config.toml
n_layer = 17
activation = "tanh_gelu"
positions = "learned"
tie_embeddings = true
beta1 = 0.95
batch_tokens = 131072
train_tokens = 1057000000
Each number is 500 + 50 x the weight over its row's rms, rounded and kept within 0 to 999. Layers, rows and columns count from 0. Numbers have three digits each. The size before them is the row's rms in percent of the matrix's.

# layer 2 MLP down (transposed), 1792x448, rms 0.0913, rows 1656-1687, columns 224-447
106:482551503462567415454518433442523535509498460505433527530450451455471457524558592503567487446512479511516484591397413488522408454374557420410482537568508500559512466504534522561455585615522499465452506563578435569491492387438582480492491477443442497613579533493494419465457418465584506513468463507610527492588489468554538513436467482491544414532489487531527575489509444452553454549522615476514486508362477485490457405442470555476521510518511529482545555493362521585500540510571516453596476492397409552508494452562568498541436522506501513542475431536489516534519509505431430464487558490460568488547461511486541512522569494521580491542475503493489532488496424471510519516516
124:439507507466424572482429518504394495536498427568501517499520537589470493474494491476458433604502548434465558449464591520440532513581448463484473372523444540495477519527511446530491558580477502461499546451512419390470487473600544529496483432404441430545481473451415440467445592512516527483528367500505537587532527509471502576601504531516508413484560551511550541452476524438582539541536512533553577419495546492598423523586518616484491565519471456455454538472447579489543522497579448499514546530398494503470470453478563519526527454537524498480524490583516443450498484501510495470533467507541512506444535516473455476556575563477493448523494540523473549434540466453563444549458
160:591530494521424443531484485534418511519526546611474534482406577502510470410559496505496418552553419537338515517558461469574536545491598554525463482517556466488453567435582463489536514433463450518504566505514616540528544443467538471538437448538467505568463553508459537437489570617535482505523536394412510517507506487586527474573496476447502552493585447420528536550585470532476532456428525518511427579533460513485577537514576451530460426591507453491498462532462438505457515514539555475479398464510474532594438462527478485496461445498496367497504506543455557578613553542421524513440464580415436479465443472516550459513563519521469424512493463552493540531534560592441505491512
098:463441504554571473480505537418546458539519444533506459464398457437481419397536587504534456528515404527487485501560399459513470589596416461522538520572386499477407500513562493435560580458563504586474538568501489406473470400531591533505562487532552663502571542478568535496480499452488594577457523540389520581470528433452484549462531524469520545441544425464514457562494505442483558522543531434447544518547438476526477480543494448433466445566483558490499480549542466524525512502506490492517508443387510506557606572539443504517565554541459395433597551474584569516434482460534510557558408536587561535548542503506389488430487475370477432485519491573398537518423430464471510462451
085:419510517420435547469509531397466531626522537496574534533511516421522409478402503511546422534503419511485472513501440524441541525520411550476472523499541576532491563492520483473599391549518421468520469480541550484540570503542465493483435519533442504602594494517469483546505490525517607465505510428440461507466557401458523493418524509531453435548506565546482421482539434474502425555543471608517483516515540469436406514525479500500549438612445465509515505477507555525509479535545527446645518455524475525433443594584460523461479515578439515403547473507495517500552503464466539602543454541413523494456450493523414496548443467462425473520483502502450549519472563483436582497480
113:432516532615452537473549513557535493598495414543558523525453542486472619561543467485465525398476376483469429544486446435567488492539581490543537581490496561462550592435517528494572590541514493457460576525524563465474535550490504560491538419434471465510471532520451544479534545585486493478530579502496422498515425452571455538591522471482499496483585465558495504571437549559525515418516501491486436520507501495450598463467473502583447452502458497585512478438531528443516584496555513422509539471512465548492427501444517454480457555466458505399557545426566540561524497484490554593523479524512497397499467429524538416507545532560602509498465564394440404452475542491453479491409
096:513432533500533579498532546616492464535523533455617618516522481502659527517571611464524523517513433528481480423516578458485515449456431466551552494486553488503458536546504498538487563564478497463477459560498504479450493510476546487473548533573414524476441457455499575566499444532615447457490453468588453449562501541466544478525421522448559451589527523438478433502554502534428507615468503416473482548456592467459552424520513511536496555467534527531505521474424486540537401493493585415477440579554544486507512426567419438517545444580538511576552507522439525443553510459482536585467441414499456455519484490504474527587530502506404317489392441487506551442463534535484502531503
095:521464538548520541541490541473492444521548558574388553481559514484501644552469436568481473518482490419582577561557504564498593542494451487551561621469454574464487517458505487472491387519515613489419518509486431538524450499421495510483564528534387450479514483521480504495463428481495440530489575472398593509547573536516489443545480430495490438446431494517508482436536454485460626569492467492603535450490493412573467445510480418499528612528473468535505431504438568478474494548446488507527503569494534459470489440508548495473547442487477569487397455573481540526463509478466430524581547492461483560502593436544555409507508426467549389495522452611461432399467499605519501543501
116:501490491516513589549491529465513551512486443466523557477532544533457539490514527412537501464522469509437590523543417427482539461527488440497489449458443498538465425421520490521409423439549416501549522497489473530538488558428424446489516493586489454450533443471536537415551542494469464528599473460559428473475448539502464479577536578546586447408469571604528523468441559493454532449465481515519475553515488464520430506513444438614590522519548465553410495585486507504521467476574616481480545426571536498445509538494482488530519421454390460514607618452421530500546503505435511489494469499448468447496529478492487437426356478486469551430428504448438473513525476514531550559404
093:424519618513539568476543476523549482456476466561482531574592443469451438454533447540469476475485525406437399460588502468477589511506487478478558539524446441482510579493556564492525575491468484452480539599485594458514500479443535495557505498580416537514557524479569474602476449409477508507454625515514431531534501465482611412595520495444566534435463499484530416534538502432530566407496489503564469521511490611502578439481530440443511455482541507536505465491471456345481493531447520632511488591454489517601376565502424464566474435507516452404567506555527591450544525461536462549481503568510592483479544431522458532562461435564546491495489496458512544540447475562447507533488
088:526464482500547422526499470490431435440475519427565499475455495419516524439596444480454546502487498473435494544523493584499574453468502499522471402590596560439526530486482497556413543453418488522501384462578568542562525549471542547499561610499481519442573508616546376492564496506494452443469497443495502438583509463479394520495485467490472481504458532393584388365443467496480466553581395534481428409495586520514568510475517457505524515489487435509460509452497502454568558542549437419624469544492504572497545552482531582453482508566555502513507485532502553436491526404578474461485522525523521506483528538505537568550492498473529564524471537569523580400548464424525484481474
102:511499388509434479458461516422521493463616507373533458549530519582523479515521454661554475566473510451543447483431470497546502455511494496508571472474457511539472526531481444574452522504423508473525522466504491559442579598551453555528498445462624478558585443493518500458467547422456562502498494572505560603535566538514516542493474482534622484498396499517593441411563501581518476496608635535501440495565459482467518518488529498499524511433532467493453457511472543453470530562607467549479522509592519458518485563478583536549503499491542446520438534443534440549477471449495522468484478550500525452506370429514543537581500470396451506495495524575533454468540478470482507555573
111:448448488554488477526486397425542509491482478532550418546461662528536467491498483510452482543459472486446447444486556436528505574590491474414498470582602446509402510488484468495487535488566518484428502531602421436463519594489492557464546490360410556496559590528506469493530450497473493475506520498445471555535466503479570467447511484633449548524484484499441490527483529481499479560542512458498542503494444441467476437421462533503471459580467422488537348495585515565625447569508447515523396535567418440419505521538472516401526444520531562513483463496503515573478478461481571573506513515475517537535583431555571430517526525390452557531564509453524463428514474494426431425577
095:418427455492458514512504521531621609515561484553528554497481461559462511487497510548450449430539546515550553510549518486521514466481479500590510587480476455489533541511554524480553359546497499602506516505591511449567498351493527439418505517436589591513569465448550495483486529592487557429468536537504488432460599467560550465548585459535473504461535533532384499406542431558478549506461540530441469447425543457439519407541465519511457583534503481442438509517519535609543493455520586514434531550486527455433550589445461572484435415459489439507487469583586485504481525534478475521450524529420535549394450563474538535473501545439454481419467491397429538615517412521503513528513
147:529501507465554451449464575485514560559469457584597484505470502505513537532537470475480590423498395444424482491497437630466503477492416478566494575507552508362506544448607471544454511431523511532446521464511518504466514453510540492378488447561511515461540461427551484507515492501470525502494553515546499484447491511422430407439411537359521454565443513436463470560452528464504501425430510498468533517495475525555541522497458379529548477474537530510577496452440488547453518467465469501417458461514456509604519592548540419422482491460512463498460520508509496555522408478537480478483519455620482507476450549520585496448535536464532512498527505471474511530481571640574513527532
083:548469434467516495454476540567522444527540499426518464511595523583507497519476464548487525476548527469491458463578530432485475580522490569491497483482522546577434462599526492467471442550490368443484563569542515444600485475393485609459471590453436459567592609476444491529428509512457437589484479557434571482541500421482573498491509464523561460456397532440492484468541439452547480503573543406503456514551502578549499458558444566412465468473363489496465542464541529442486523487588458560448562559520522559509428479548496618373556575538569490531547477457492483520484529511492413474497459547558440515508575493501524532528488545544595532433453625482569485464511458417518560473431
091:549515515543464544420542572540526528455507481478538505490523495484557597490474497482545552464514498417500469505477602447460552466545519432536510503490419504497451401511553615467486509457396429525499416487499456401497452513522450532448474545494472492499515514439498538441480437504626503473474471574530453549489491514541476510587465465445564594468512466534584525450512491471487453550408482603479537556411463534482493422419366535547502421562537456579507559591390429499491500517468488535501486450503569489504501573462457452489578547461512419519537509556509505592459492533580511508443432498506510482437521522499538521486563536573515522534519528394440507510512544503440412541489
108:486584549530480446541557535458493537461488462472494547488507601524540483415517528412472508417474452468529474557523420476472467554458551516490496565365481509473478503359470593582507546403510505481463536527477447489488525518551569439521560481568491521546541466520423483522530520404532511481473526464468430437466447554410444489464499489460507464502446596539507503523441606563488527438448428428501475504522497554592508595466397480543425467500492544550535424481521489538433509444499466455566424534532479424621492475527469435417491479408483450503478541572487466545598505513469526450492499543475517469416482570556566412467450513410502478429432502525507524435450503607449463536558
108:487486476584553492547471503504515457540444492565494485551446562495494417581531469515522471538513380472595440521383503499523517411485494477557525520524535539554445513539547469493480498544402372456467543489575582457474642451424491447406503557395467537441517491464496499535524491486471481409503472518569518494488485505569556534488403543481528552496542531459473484434456522455496481492541491592476571383493500503453427542531450473633408444508503476538427518560500574457495479419464510544536479429435468475545478641512545523406528444656513493456461496552430559399511593480427518521503427517497470435581400507502497490489463500554488425493545532488510444536500425497549482520455
092:481489533443492502524466508570521466470517532480472558417501496457492548442494453520594476477501503596472521541542606497426498462476497550534465503419427581636461460503578460541618454491487493434464561420546519576601521442572511489496382458552485564521520507505518517451464486506554529506453470453589628479491565519500432493521512458448481517480492536572530550504489495504519437511512479549608508476490544502498365486608504506454516536522482452538494495583423452464482484478451477514475520507539505582445544497531551486496554447483516368439531500414529446585594479538566564581518483490474488485503505523473588516515476480446414534572567434496461438528436556475552405485556
071:534462457593530528459497559475510499525484491399533499545503551501555547414491538483500462418464500539460515493445503525582513557470521628440450493547408453592577455464499548492459497458564473516544576490542538455447550516537434497565461444514491498532505509542511533586483547496516466475428454441519496516540437583467480569506527588522527487417514542482508461450487460370478473546535492484506533462449467439396546563460527465482443452439467516504482495485435473472483431554519574547515453466456560429384586532480439511571474486462473487565512540479513558395479553587482504481581481475463471461517546562447454517502568529510538527502525461456471473508578454459566483476493
111:454465445449558505482581463520568526491531506535497531543408593437437523510521518487480509569510514574558482562540432471433550557468541498414507555504487553497539539506540402617553593533491527397581452552498463498499543448524528578425564615514470518451458613452470557554503476533546556539420550505512530538524487429511561523428483471475492510512446451490495497557546487565478604478442502592458559450506476434522592526449491429486437447540468462452447546487440502449488547492445449535470546445527509446533362507557434458548494413512431438463531532548559508498462424542524457486529506510480487490496423518458543604452578515476509568568574553458490468544409557575432467460437
131:503420438477569422547510473520521498512549540530516497429510538563500501431436564557548514592477472499497537472484493483524436593450602471486542516429585550494463541473613457489618475489444513468506546515515532559487447464583435488426487508577578509483476489526559501448565457534487443514489501408485390551536565415508515553535580501512481477596551516428560500556585582510433552523571548522495434515494508482638564456443536355573511612537415458474431511526540521516525507478483444502600512394497470598465465473519491572442512411512458596422509514639421484483471440427475487432406486495437480475543550450443418394480509535551540383495516472530489456494515517606467427377568
103:503613537565420568531512468425647592502517467462539429530488442493519549477453496500458478510501521424499480477492577462453571571520565471539550511486364475538496520398457461526517488501498485428420591581427505505492524561516489601404484429566568387462554480528455432473432527463463409516559540453507485533511494598533560615507450490436567527478416425474549554558524487516577393458516551471585563539420457534417434530581516403560551472552475456507437486450481415541424560541515560534553460672488457515495480567433506458504495509428430480602535533485572525575500529578616502457413465537515503529483594466574564549464534536454469509589538531471415464518498532483490465455444
109:554499452415526539561510447533407514567498556481529577475476538497442519543511549609466447479476606431403609533484446458492465530414539492557510500478490552559505551416593462502563479510534507483428522588463507510491547513460587429435494519501501422504447459562483408521481473497447469379458431449509556432488474406430462598507444487479549519525493491414487496524450417579475520510546501545521458513559479442515580481546544496468469471354439477486408608431462545381529390483540507591481541520525500484502444528515498456473504587437435498564515562537612545426572536599535453478552558539511445510516533494520455452441541478559472442507485456524578499536483498469535435550505
095:485472400619472438532476534488506518520551462480553461510512517515494513395509474521535447542476466625564510466516551484431464496580542499519525522478494544406519517510496533531571541577490494626454563545566480487599520489477520454454524424484504520505522442523521596519533538545495520435511544500576469552476526502536530537606524549434559605529552379530492551394548496465524489610560378486477521515451511511438458488545500463516513506465495567424576425483438570425480542579526452397466508589551482454500526532481445541525480446532448490498472454498503536489555576470442458504558498423451502495511470511546451435489507458490473566435445439550462526447571461511385553484552
127:445508604438478491538518428598538462502515484499485558468413563444456498537504371434478548511487597529568538447546518419596434453495435489467529569437509474490518468415445526410611440472523574502552488546515466376479515520514447444442411538476389482531471484497544467518519483486585560584504455488501592474502527591513532472523547543504516492484474524609500479423528496487512523469562534475559471528470488457508594540475484435441436541543463420413549495527530473476412594592493497574570508459463473455441470433470569458457433447475512502504549540553528503567504451519560559473426484425398496530474552438457496385576452519479367577568518410611543514517578524495479515536508
074:526574499478528447475516549459530511501511623459480545540504544517499455535533474527551483486580513375539477434573467448547668344514482451550587536463487616509505483499529475511469441471511521497476585533356496513481507522558537500554443480429574521448547437489454497441475509439450532542519492488599472438473466597524607491414426459563516519588498463487518433453548452585496505543545580505533545532515504515513489513485516453434433547480527475516439506526477480498390513471521537462462461357508396519499481458513369545442584536485469513416519449488478484524553421501519541450485547528462514449475510616482519537480563385546547478470506511477523554512583562568533489449434
078:590522501515534532461499462558404443493581480468509474511502519493513437578557462519525425473491463476396468550524443506507573518605571478573550443478554486552496417502480526414515565472530571441532563481454489520534447539483529468526539537432471410477449432483425540443513512528505428446564541418552482546547489525436471526498417444523580465504484425501501545437510557434504434483518448517500398526532503602425495450482591521466473494453472421474428522437508508506437485492475521635498436455470558464554480373492501440551489489437532450476571509494499486451508417613566433591548468479412555523479624470474497416434436423494546523442576475566459512482520536602575426516531
063:479440486462533448444505538424498462412518498501451597444486460509600485529476538579567496492476499511469496513562577417513481474553482518548559447465441435379492548463426447516518599468501598530498482470396481510456479537504493516572567464527537488514529469469488506485520639569439479486424521401486509486557477543439480502472495467436514425604449526522430477518542488493523565495373516551527527499465577574488521511521509452456571557537518513465541489437520453428514555451532469558620509504557443541467463519516522456468662519537458506474489420526528477486508532501494570553452591426546528521453512452519523467561552562420454482429540455497477492466579542572417407485479
095:516595533516449556537486565580373496615493455521465459526395540478504477478511509611486430460541407543454605501486487532489553444517519551470355598431428470550435511541546540537546435503623522575418545414535480511463564562576387466540479421414414517546462475490500432502530498452534492538533500540487520464461461456446409490514509478469490437510451483537440498435500546493499466501428478528505469593431570617503540510504511539532531459543547403457530461467471503499474503438491559450524573499532557405532511435499447474522596453529566492499525477477542491501479465465592520493478465489502445497498518492528514433504514453487531583507509513506550490502525470538468467491500
102:415536550449532486465559490645484574508464470522455576472483460432583505547502454450505543449484377520444497508511535446536552476541592495416513544489467510420460571491426529543458560524558514463485602531518567523564452518472540442503402456523559522532574511456503553409565549497513453527579498488580481495481498579530563548497507443424566528559467501472487389446547472539427479386507541564509581494390497492497426489432468475586487473526425502487577514575495521513462446502464521536565531578540474500476413549443488522483591528498443567519467471512605550485466517406440520633422435417505511460573535522551612525617494547593478549533494446534513487530590565526536485524546
# layer 2 MLP up, 1792x448, rms 0.19, rows 1657-1687, columns 224-447
118:391520477542453520452582430443455453520480603540516505531482553462452468504462474459431461412462508512543469559571466521535413499484363489538491489515422478465428455458555490540394582478559505583452513531573572501498522513525538561543522419540502487539472446497414383417502469509464485444568433522490459477464509477468478511572579542526395355484539563480539529411475517441530474509509581503508580535419467471565452487528594579486452521534447562478444366516487551542521583548588460489441537561389530543548506423504491508527506563541523542450416499513590446419504442492562519509528495376506429555478481530468552553530475503498475517453532623538355541486547404451572572445437
142:526546576504474440536514503539420484483515614532507487461462506530443554511639441487552495488486544565421529482431521526471445559501547575501455546495389508496497534550504442434505520445447472571535533468458497585585451463475563511430474389495504527517414520619534540503526544566566483482580446455471554515570479468584452413467418469478614549477538493433581583548563539428514459519482543521430453583498482542471520499475502494529426511465464542579568511588532485467592544495536514464612447525516446532533507504443550610510577442513515408490435467535430482508538476528421552491448564481482431440528471505455487500468515570453551318531458522556515597570530422550489488466476
100:404437473517556424446571428540446480584514511555535534491517510501548470492537475483490335468487566433531544446501570563532487567502474577505460448478462513545488556502553575517557538445470529509587385554475498522459507481477492498544534486436458494491426550591463425425463569527505497604454559445441485510419452519461452439540517582431485530542473435507624580406482574483582501507453544475510529473540524416483440456491539492565508508451553456587543517487571472550477622582540456541471500558605415550562451470526489492567507533588526565539543433465442573576448485513483456416448431488395590505560459515520509470500431564513428406568481590530510428519530490437505524447457
087:553563548486415492465511523611396549437461437490519503504508490432459470466528537521606467539411497610511573470485409464495510441475392487505480628434436532512447458586494454462460506511586382475513481536594375501504474471539556480566529473462527553459479467532505560411579491499551569487462474535472477545540508449453449488455543501506517470462510469541487430511519530378509514560426485494496506511473595486435499536450511600521458383513538519472487508546529500492594554446632467454456492511466487518433465495587426534500508631532554540496554421458515470486553490478465446524472516453446486528434557478581489616509538453484410437428490501565484530480536583435496460556542
106:476428522534440498481461471492550514499503468549528510537545459479430534417524471523593558557515496450558510452443500598561507423493607469467512488510502428404500493564472484525576575523580469456491562515530635432374497550528570577531508360457550564535494554573482465514508452483429577540482488559575371489537437446460452491535543517472529431542605486457507512450496490497575528430540542503462458484496517583553463563453517433516447528455526600423502477469516584421506486476468585405467522510498503512504480573470536583547502571513419454521465542597491539510453461560433496561584673603434521459483508482420442480492457525450491456471495445522563419548428481495563526494566
098:461558441461550497558492485534541464499516554471480571434506473496540509541456586466475474522348538471505551471458506553483571556470508457525459468514535456582566487497481582521426532579572519435551449503520502520490490489553634502575538473483558511480456495509536566546461441544500495555554549434424457447467560416540465460531443566557496474430498464514467499501505456398432579579462450436400515540475421507544467541475538507463465513434495544520411530516559475548520434440487434512540415495454442454482521585466488578494412502483541474530460434525497526498492524499470458474512497632476475527476438497453466449459528489362461418564464520458457500561489504514532593444538
101:480407476560463582574490564520476495504425445389513483482542482519523512557499428463555514530498524454542532495406478461568605589470447513402469524624486579462493436586545515516488517495478611452459480417433473473500528461471542481444397437541495471469421560505537501485508538585519533481468510568479549570529471531539465482535472474499523492457628404568439485584493527463450471558486535613479322452557433538522571430479519510504547514522525533476534551589599578461448547350450428488514502523449474435385545460476524516461501519506535566530523422501519495449460503490485493506488577591501387481591508584497471518473591419419617476555600464503422547463594562435487432479491
104:492536471563444482535553470468530510622392454548438544490507508456538525418393471439524484417520472568496568478581520520448507594469450579479500516572465507444521482519513565508507505515511427455470501531480452531526424508559458525375501523474460554496468480479456439464592443545455527482508511502512491432463555507546530499438462473519499510555503429508538532485540551501517476511540512466467465421452542598498557510508509522566568564478505496499478542567523488508570484491534638483453534541580515553500653606500457436487521489524428462485558597489463511526589425500552480418546508508492461504498533614478550486512462516439488446589426523499462483561505357555491522507418
103:573458439457576444573553440530498511501476465519454527504553399544488397516550502604479528602468479465531526533532512523490487561521537565427491540521538496626412440468488525508560455505491534517416529551556521529557451415495417504525507458490506544509414567561537470542432417497522565445475524520530473591552549455512499498461528556495463490573576567544491512451446533542568456557422532500458486449541555480443458516456401434428563592477564464553583415589496502443534431408508495552539456539512524513461494553384484500501601478542564496476495532590512519415570413444472524430537541532515551582524448435496462477372522477458487505513581480469517485476405452482475438444513
097:493459494469597472537539558468560455537424519528448507554568464441483474467482438441433603574436468393513617476589508486496507558468426483508526520574489515495521538538493460476491418517477529525519566422434521515473528414552445424504455412494468601443471495552538556590458467499614653495465398535598480538531558530569517554456424488571483581394489538451548483474522522443439366429482515487471497533478546475500444450527439534593427572480483432516524483538513330502495443461527483470455503530539490488443414570481475498487588479489471534512534464411449547516488453464459528521493530511485523446558482377453523534398566512463534410494469427495431532572540486510490581480459
097:549504519335540438461564496447536443455465461513433475514567453412462557467493461586489493544534467444519505467466473481590417445505541505481506536522501391452406602450444501557445583488418519500452528437411521583508389507463522407486515508433501521541491470516617544464439487419512424472563456493487470550545489474440516535614529530532522429515524485421571465523464495576511566403445554494490515498529536545581539501464501424478518500473525565450440469453470441532506529548525485546444464531397552367510481564532489540590573561623543453455517550458511526579387468478493461526572596453475437556512537559478588493462570552455484543554606580550552531463515470459590508406528
110:493465453480559445621523432554518532386476462386501535462481521466502454533487495561432513519501499430524440570445590469463497540508497430459463479584533530466552486549430473538592547465571566484578487453541624510542453521510568495500495493489480546554473449472594435536519557593470496457515450508441443528534470438510497502447431465482532559542610478519574422452472462474521562461491458515439416511497531406493469424473497509534518509519465448377533493492468514459549465527462474573558362571505472476564546495551358495464574461430470417510478454490481460559550445469526529471550416448499528565452537497532534485422575417531542426413517499533470490512463442539458515554468
100:473481482521460553559517480580485444502487511520531535545516471476439417460524481555475388500504492464551529540477524562495438496427426511459535497565516466457607561495462517472474458555488418513567512459525559505520420457498515455358554547462530533554483517493463511532514449591488585478469432467458541502527467527436476531532436452412386520567488561491467496486447498471328427549555440498471479523633540435530470450546459480503507529491448513519511465408529438583454557497446426534557466453491491551571432555412426466568354450456500522450555411406562572424519501501550514474429474504505468548444475427490548533406543547471409434478552556449399539383627526525498524510511
160:557530477469551534542495461476508483495471537528468519477579604534449588500567416482501588444538469475398488489489593463497354351539444531506508529470555500515496565493543562516453524382464402539446503508498580445577540410561487514379484533461484433479523459514532509508480524485525450511492483454525516472495479507391437436472448488453409458501538570495459499452418481500532482541505481460432503510443511479474494460455518535470531533455524456449529507570536550529503560484464513562573399442530512412544510591543474487472506610490519432521471476409479505531550521468511516525430490441620539393444504549513530450523413497433573595466453642440475579533559596551566415474477
100:537518500548615462537454519504507495474459518436498552576525442370498381497469557490537476581552527497534504529478455496527564489523516443525447542564543486564460460464523552496553548544531528511532497475484507521423514556555562417450538488502523546587418448476486416543511550525526476372531456456561468478367459525621419515566494514579386496506484493420474528506508568534523456580435466499475559453570444403398568502463434590517516434565471500522465495467563482461568484466439572483481458484426464556487604419503475397573430404509382503539524497562458605498499547544554558498463580515510512491542494437447480463469421465442411528459507533490487484458582529436490471552506
099:381508507531537452528536494472455495523571501521499553485555494610419555552425507565475556508561512467468518472458589493531528462490388504431507487428574431572466429438532470600458452530495517552534488492559527473487557439476466442471475578551412507497536526540493533498585466481410531523435589490390520522564462533529458523502383442488504499517468553472548535558547513481532496501500480467594418490538525541501475512513517527544496523441509523492504571502564626478554495463462489402549438438447546533469596467479510538496495493581572538503537530565506458472513359569637471439529447569534539423525439503434479512616475538501505425534475463572424569437550565609499460464522
109:416515496469541473486525494480387491465519430437481627434508419544447531434505439448430546507430497504484535569519538536486531450515475460537512539461509477485571527479567466555516510364548512505461504498504482547532482496417521499508499565449573423489453510561562512528549507460492493530507455517533387570510429487583494471588446442448445481511354440533408481518455471477549567551568427460470407470507653488552469586560524526510466521458514525487525533526597552568532535466488533474493457475542605406464575513496495502395433486601490391569452502592521440519407534609414478383504462509450501526582546580541476569485544412502488543406520471513485419523589578467501505449461
109:532531478515426442592405399571470489582567520444409487497469533449553527558420490509522466531474609472525554530487475472574488528470433544461438477428458429531583482558532518529547566472524546558529554506444523508464457492585471433501582536476525501422380518526459550481540474445390550512570481516520537429347437510552496653531413447437532505529582490457608460413460515520397499452524482422475487451529478561558485481527450547559435528393565500536507494518415480524521494473518498524448452500559446501558481516503537485473503476539481558434610403474490480459553484504474479510458562446457455433475394522496546482533504510535480538489565478564525432556499468515634488577513
090:466532485494520455556585622479510448535482597456469519498575503514480510383413498492568408411564495431414527533585482526473510549499484456535410431433567510589528552541521512526619491527460466392576463528480505547603539459608493458544469474564491483553504530591468473429574510417613497485471563511567586511471589557551516508527472455472399504421505470426511483534458449571469462494495537388446468480460594405479528476506416623510562526511441405433582557464453477489529530553533557493457528601466545615456531530484447530509499526487435483381519549505514505537525460562500495481525485580476437451460474502556434479528527469463451632496482430419548554507499478426443537516590
065:547569390479481581578451552585468498448549591482425471439534472510592509480474583526434445507523496558482485616513550497561510448460567510505597515503503481506381456461603470479499506431427496518488553479578473502470513547491508589495518498431409557568518524537447486550465409514486520552502526494584515464446690549535524444439515449369481549487433410472494489517474455538550464476411545548550532549516454484491417456480520520480493519534549500496473510557540507556539518540546556459427409433470547493436555438532452530492496452458470584441498528508535441556504492412373526483423561488517463504435586541537534464542518402531498502475493492513411519432540525486522416526531
107:443451529466435411403543529491528521560379546501485512581470530448480524573524496485496479509458516580572519449506562405513447532497497516573395501473546452472525555620471383482512462588334505535566509496463542550473484421423501484429572569451564555547435527481453477468512425604513569581467513500590487496513437520555576514474396478542501490454512477462526497543419432488515520518482397486529564466490508521473480485541533507599524517461433496458620594563453509484436482440514492595485573536539516528536524536491572487598474492473468415498521551569534414550500487567531474484569491422480467450574492492473452460474583523471405477523473560488431445558492497466491558467547
127:494489493405469456565516550544549471449522454500501439463543460522451535514448446466551483569526548484401513547494568442412451456396442568523520463490484576488487483412439438434533599548483541499515449491461580441581469538496495431436501484439516531487508397484521512459499532472501470523508476457472623528564483479489536521494477478490590423493523508520412452499578521494580500640590441427494502477531443515563561419576451420458532482438556575507496418500402505503589523475492393548431549393414511416448481438580470507548495403581497413577437487456498463430408425462479583578443503488494464530546567496492537471416461477491525560453521554505459424434531557468515429485460
096:513525424557494598524520481544490608441502471509555417565440524487541498480514443480482470528539476451398521541488564582456499547569558506594500523548421533495452587462454482512522517525440505502444433488516637537528505501628462499558517359506527456480531465517506492426527487531461481528462546437481561504513471552505557544452566406525444519444468561511520506533427482517526505430507520501436463474485498467490504523507499448544480486501551373535430458472527391534477555489501433555449466557476485551519507490476511463513391421579494506499570422447548499452566452538501462530508447530443512450551581458457522545454475454514514530480511543520581558576516476482499533503473
109:383501468475451419439489498509517509542480574572496508519524399557475425441489497494481421517539529528497588518508499467485531443464502568486516476527494494508483378541534493604551496438507398500529489572547486494477627488480556391498517387478589598448566425553466472474513498560538451451503540508575522490470440503537423491536488488545496476462601400431520577485489600512428480499520502580538448451500457618444499509522417432529480567421525446426477583500499468439475533465536375541532608458495587381525565561542498511457637426541515555526576542550468477539402497554470423512523477515546406518505438500553563488456431454556544527474509531532568572478421514561501491443463
097:351444478560500579425529589498490503542505501556476475547508457471452505448591462548530483454509496535505419438517577464401555524531571461444490406518490536546484397521533483580471465615482457514515398470584477453533548549516534471506450513610441591457518486459528469510490584495449536478516607573517520570484498484573444469507502626546561485428450522444584456500502471502529469545523540542460582408445508460589487537513517404540450587502529454458540468420474513565593589528500526531515477389474532457472541506463514549512505458490525493486467505481543565452521518439524522570554563545509430489446519436535427511505504454432505530530482491563478520593522487529371425455604
111:426539561501456486473497458521537453563481508496570555509520520538497472489551320470466492500460495541475530524526507449526437570526443557446585526563482462482522474475420502421566454445527547503485516563479498420522538479556577450556473539506455534476580435547640506444566497426483578577434431524521573433541567599566534461492485519474496441518484492517503454494526439497465510509530579514487484433444486391418518550584467435487424620489481534463564534511553464535534579567525509527540503450467536597450473466427479497526423352474473553536523462514461540440487460409579528456448571473512513498477518514447526496454496573434408645594551445573425516656515582391509487514562
083:522507436554497386589530516459480454504502533568586438583503575487451496553506511460465510537461454507500497554487422596502378509531481598445553429516522486497510546507517483393437473535413434400586533505469528388549463517492517493431530401533505579440563468522510527523527441464506496529535432637537582518581613561515430490460520479480450480476500493439506580545559503517568488508505481459396481554490524578495521428430428536497513415447412551526510485491385508477579576610550417536451434530518474447477492498596510585533508431501533540553453484447517485396490487423419561459484431429538458485523508529481495511462550466535441473538448473436442503420556566456490504555467
107:468429499512468436466559483475585533532408488495506547473487451471427493417484486396436559555502489568543537497533494591503481509459494439445467591521437533488450556340479399546519432609456489639482465476449494482524581453512429654516435526561474539519590525531566428593499422532426503468474513534506624464471460441503501542489586486485423556438422558580495456541490455562469549533480530451534482518522485479523558606504481464505507510510498618492510472517539420423559501492522499425555536503450489527447577632544450547551524493589541643444490450470494503491572504457496482508440537495583553543560413491545579566578494529519444451478500507478524490455391465441407566528424
084:520589517568538550531421460546488553578458458480513450560548493515487542569517495421491584518473442537479456601501483516493510483417583513425461478580479525619505486478547534484512412491454471478425444454544533345523578472416504479454439490480546525565500556531510488460503394388497506490563603558562513567407475529483551490591587606503406512465505392500462406516534412501377451458570485501502548553510554544503488561537526527498401529421473519553486497546503567573547615553558509515421528509424474484433554533520466545455446523476503413482473550437418570401480585491470501463478402503548425510536522525491446561460463420550512475482433501535567460645408561466525577441484
098:546475454548528454519530528569499505533543548553504411517529465560535471417454496551506503535527476506488535466478556495546536470484483450447492485540537598459445467506512541520399533536513557609476565540582525562474557546465508500445550449531609533502415486492482421531599459489485509547457452533522605562438489478516506424487530544473447571492510553484467446403552480419450603592478401521529531589539644485505558438556474454545488609586422417481461442428527510532523549392508481450504594482528473461571583428503575517486372488592542468441519475585426493445449550458440529563505482375495440566569501531420586494487508571516498519537472436476521514530535449489426473498442
107:524549362502491504486540472436511555536574496427480475396540505500473548575575517531519512511507466569500549431518489517462479509440508405494462442463514497473513502509486482499495546459510493454476501514470474544476554489571527455490454536411456507464426572506496569507488533611532594519568575484485468439525453478546577465546486499495592470443415529402441577473432509508488552549496511473542496530489603490573511574457505554449499501379501464551496546506503606632502534518556472545535513454479488579584552501450474552495496443505483597483549426408413522485519583500590440337530360513573506517546430511456569461363516531428478565601525556526443521581516539587497489549464